python train.py --d_mlp=256 --activation="swiglu" --rope_base=10000.0 --bias="none" --init_std_qkv=0.051 --lr_mult_o=4.0 --warmup_steps=0 --schedule="wsd" --doc_mask=true
Each number is 128 + 24 x the weight over its row's rms, rounded and kept within 0 to 255. Layers, rows and columns count from 0. Numbers have three digits each. The size before them is the row's rms in percent of the matrix's.

# v: layer 6 attention value, 32x96, rms 0.145, rows 21-27, columns 0-95
# o: layer 6 attention output (transposed), 96x96, rms 1.06, rows 21-27,53-59,85-91, columns 0-95
v21 100:131143114111141078163114151126069120101114157145122140149131151148122143147128135120123137174116136151152118125124153111173132149102189097156151115166189122150106134149163114148160131159132142120141114174153119090096170110150103145097109143115106126117149080120095146122109130103146137146
o21 110:117095156174128141119128145150144135146151125172123123135137105141083164137172154125097128082142134104162176126116107102150166127124128086121140187074127100112109169142126159115106149120131121133075119138089115140105132158170117155124140080125130122113114138138148123146111120160159149120
o53 082:158158122128143087136083110116134154092136131129116116166168151149165123147085143116148106094140116108109114103100120150153147108143133111125088107160106135107141134091114102174134150090140150135153129171096141105193106156119107117117165108130179099136117094122119107115143109166105113133
o85 110:127140100110118148082136118150134119143087108136142127112125123131153136100132126130113108157119064163129132134130163141123094128176104135099183120122106167167088105094129110105144134183140099117143138089150105142110152130108135120170068135166109118152099128149122133116140167090147151134
v22 097:099106183157140147119131154109117105155121105112125146165108099149123120123112122130135139116111136127104117156149105082144128188162156146117111161144138144150121169072139090097137133152158109133102145076117163098141141141132104149122123126108161150063168110115101145133119119125130144084
o22 097:138135145145114127147102113111098098128146058155072145121161151149128141130137126097128124100135105119110125130148134165126094138141125101137140140139135117119091117159165121113126137146082117148148148177114139185135156083104101124094165131161138130114187130129125155186142100094131130142
o54 104:125151143139149137087157137152153136132127155095129153167122087141124099121125082120093134112112110131175113120107115137106121091118157119109131117113082102102168111111126125152146122112143116077145118096122083118155118172133166149161087108112097090161089113154139125095129155104176123120
o86 109:102120110124122135131142128119145130138119128138114121123101186127163118162166121164118119150100122161110121096087082083122146144160142094136114117178156105143155139144118146143104134124149158135116119132168103133127140100147141074151095069175171129145115133127100092094145159130156096131
v23 099:121136104099130115126074097174115147098133124102107156123103106152108155106132154146121126155122118095077129129158130132092157104127151111075156121130153172185098130121090133140124109148137108084145119130095158133140115090108124149121076119125087156134156118094150107115147163128153125137
o23 086:136126147116144139120071115145176140150132118117132105105116144123091130136090116139155100141179134099117109114068143119143119128128151163124151131107125114067149116102188123148147132146140146163156115125079148112111141102112137088103144141093155179107164143104120096098118126114123127153
o55 091:110092124107152141169088098143103126118107128122123129141156123086156153135157120121168137126065146136141126144086073155128121151139123099150087118158125143112133170127098127082128135143204122114118129096054110100131146141110133133149128136156131150110117127114103106151134113128147124143
o87 115:115116119162111109131154161121128137142115122157111166087103109178129149118144116122112142148135127087117146105109149111115108120102086133129141135101135120128130119126126107141119090086121106157107109135172116186121128135150101081085122142142124081142081063152104195144118138129093130125
v24 103:144112101113109105140121129133150113106175129139096111144142176132122157139135161127140140120111114110129106116116109145129176116114171127126143174115115138116155105125104079129136130094061134127107167142081189094118168131154140127116185147136095115133173126099125127157151117090132124137
o24 099:136171110135111144140144081139126130155128107097129170119158087160106118107096139105137142105167164123137107180134114141147110093137125148131064133168146132160146143119139140138117137111125186121121120136122146111163145162131131160165103095105114118107139092129159156139157134131146083176
o56 087:148110103128150110061136178162138143130099153101129128144101134108136126149118103121116123158147114155125159074097093137111132139129176119131164108125081101125118136089120119147142148128166144121102170147127104143130105146168142114092092140147113160130125163062135120116135125173117118139
o88 107:116150161134146125173108104077108103119147111143171125128133121138112168099148111095150116138088057070110106157140134101110145091141091147099103091128102130097136129114156124098101103135090062120146123119144178143133145123118130142122158142146120133145120108118113124141141116139117125102
v25 101:139158140135104118122135120178129103174155138114140107151088141138167127133145130154067122124136134114157121168129122136128146141123136125122172134137160111134139111129146144124116136144098111103158136088138105147118111155166146137120076104082102100141166151168153144186139124166185162126
o25 104:120098118136115121143113159078137123099154160134122125130122121138142106160119137138155137175158193119136140079151122109113107183119126104124118102211098132130122123138137155145081144151140133113112125148092119101119155109106135091149166152175095136157129119145120109137150128158145112148
o57 107:189117145147140069140133111131189149100120134107122140117179168136125144129122175144162120108122086153144125161121174151123150118133114153152151135105103134090135167136160124092115126131132109133110141179131141124144122119105110125073112145140180125092147132124136141117114102116120151091
o89 101:108119158133112144125147097124106137163106103153121138111103127076140134113130078108100204081101127120104131157090098149074109121135128109148142097090126176154119090104082143132125111138128151156158098114128148149129128151121158114160124119089136124130132096127127159120125128083137113121
v26 103:164089120110113155086111118143172117093129091132120109144096139112046133141086167101138158106127093129144142132112124088128121120155140126139123106126081100118099113106164111159136150150097144134091116103117129120096150173070111119139104116110115118140112102149112124100109138159125122123
o26 097:119126116185088115137165147179164161114128147102119113112109086157152113152076107109135133120152140127147162127120143144153114149135105099099130140142151137155107117119148126162107136134094117116154126103151120126178160137162159112105147108100139118165151127088148169115119133145185090145
o58 093:131096093064144160088135116107084142130104109100144154144119119122186144129157131174152149095132164132128104108165144086126127133108116157151137123115119132145130112074110136105141122127127152156112126112157152116126126129123121193141160126131119121147096134167107099121129161100085170128
o90 109:073147134128147122115124112098097143119119123159124115075137176111133135099141150106114110115148114143090131149155071174120137103159166150154137137113130159127130121177149134110145143125123115110104117155104078153096073115140155085144099096160151107105147126133101094118156119110131115128
v27 105:140100111151161158154129160116139109151092113152133124124144118109117140092090145152139080138116096093131136109155145141123138130157126165148115172134167117101079116122150114143121138094129147106123131155137140133130179152168142136117111149124085133144090086126180121148124106179088172111
o27 091:124123128183122170151143107120120143160114172103096119142104153143134123142094131106150120108090140125150174151100081134113092106133104143114084131100164153126122124078139133138126140124163156128090103122137159119113142092134115121102106120105089103154162144086167078148129149110104144132
o59 094:146187135128107104092135161149129132109120106141178141123144108161137126100127144152128112138151167152131086149131118109163159126088133169118142080134129160153142136107087096192140135130139133132158168114143104108096121158130167103162157131114126164145118120130089142119177107122145137137
o91 113:108145149080084133142092084162082131150121107129112151130089123127152134154132120089119155142144121130160140098130150139127172103134139100109134124091136112131128076168120138114141093143107142138134080118134151147142147145135105160115149121127164133103089193186140129142099094116149124118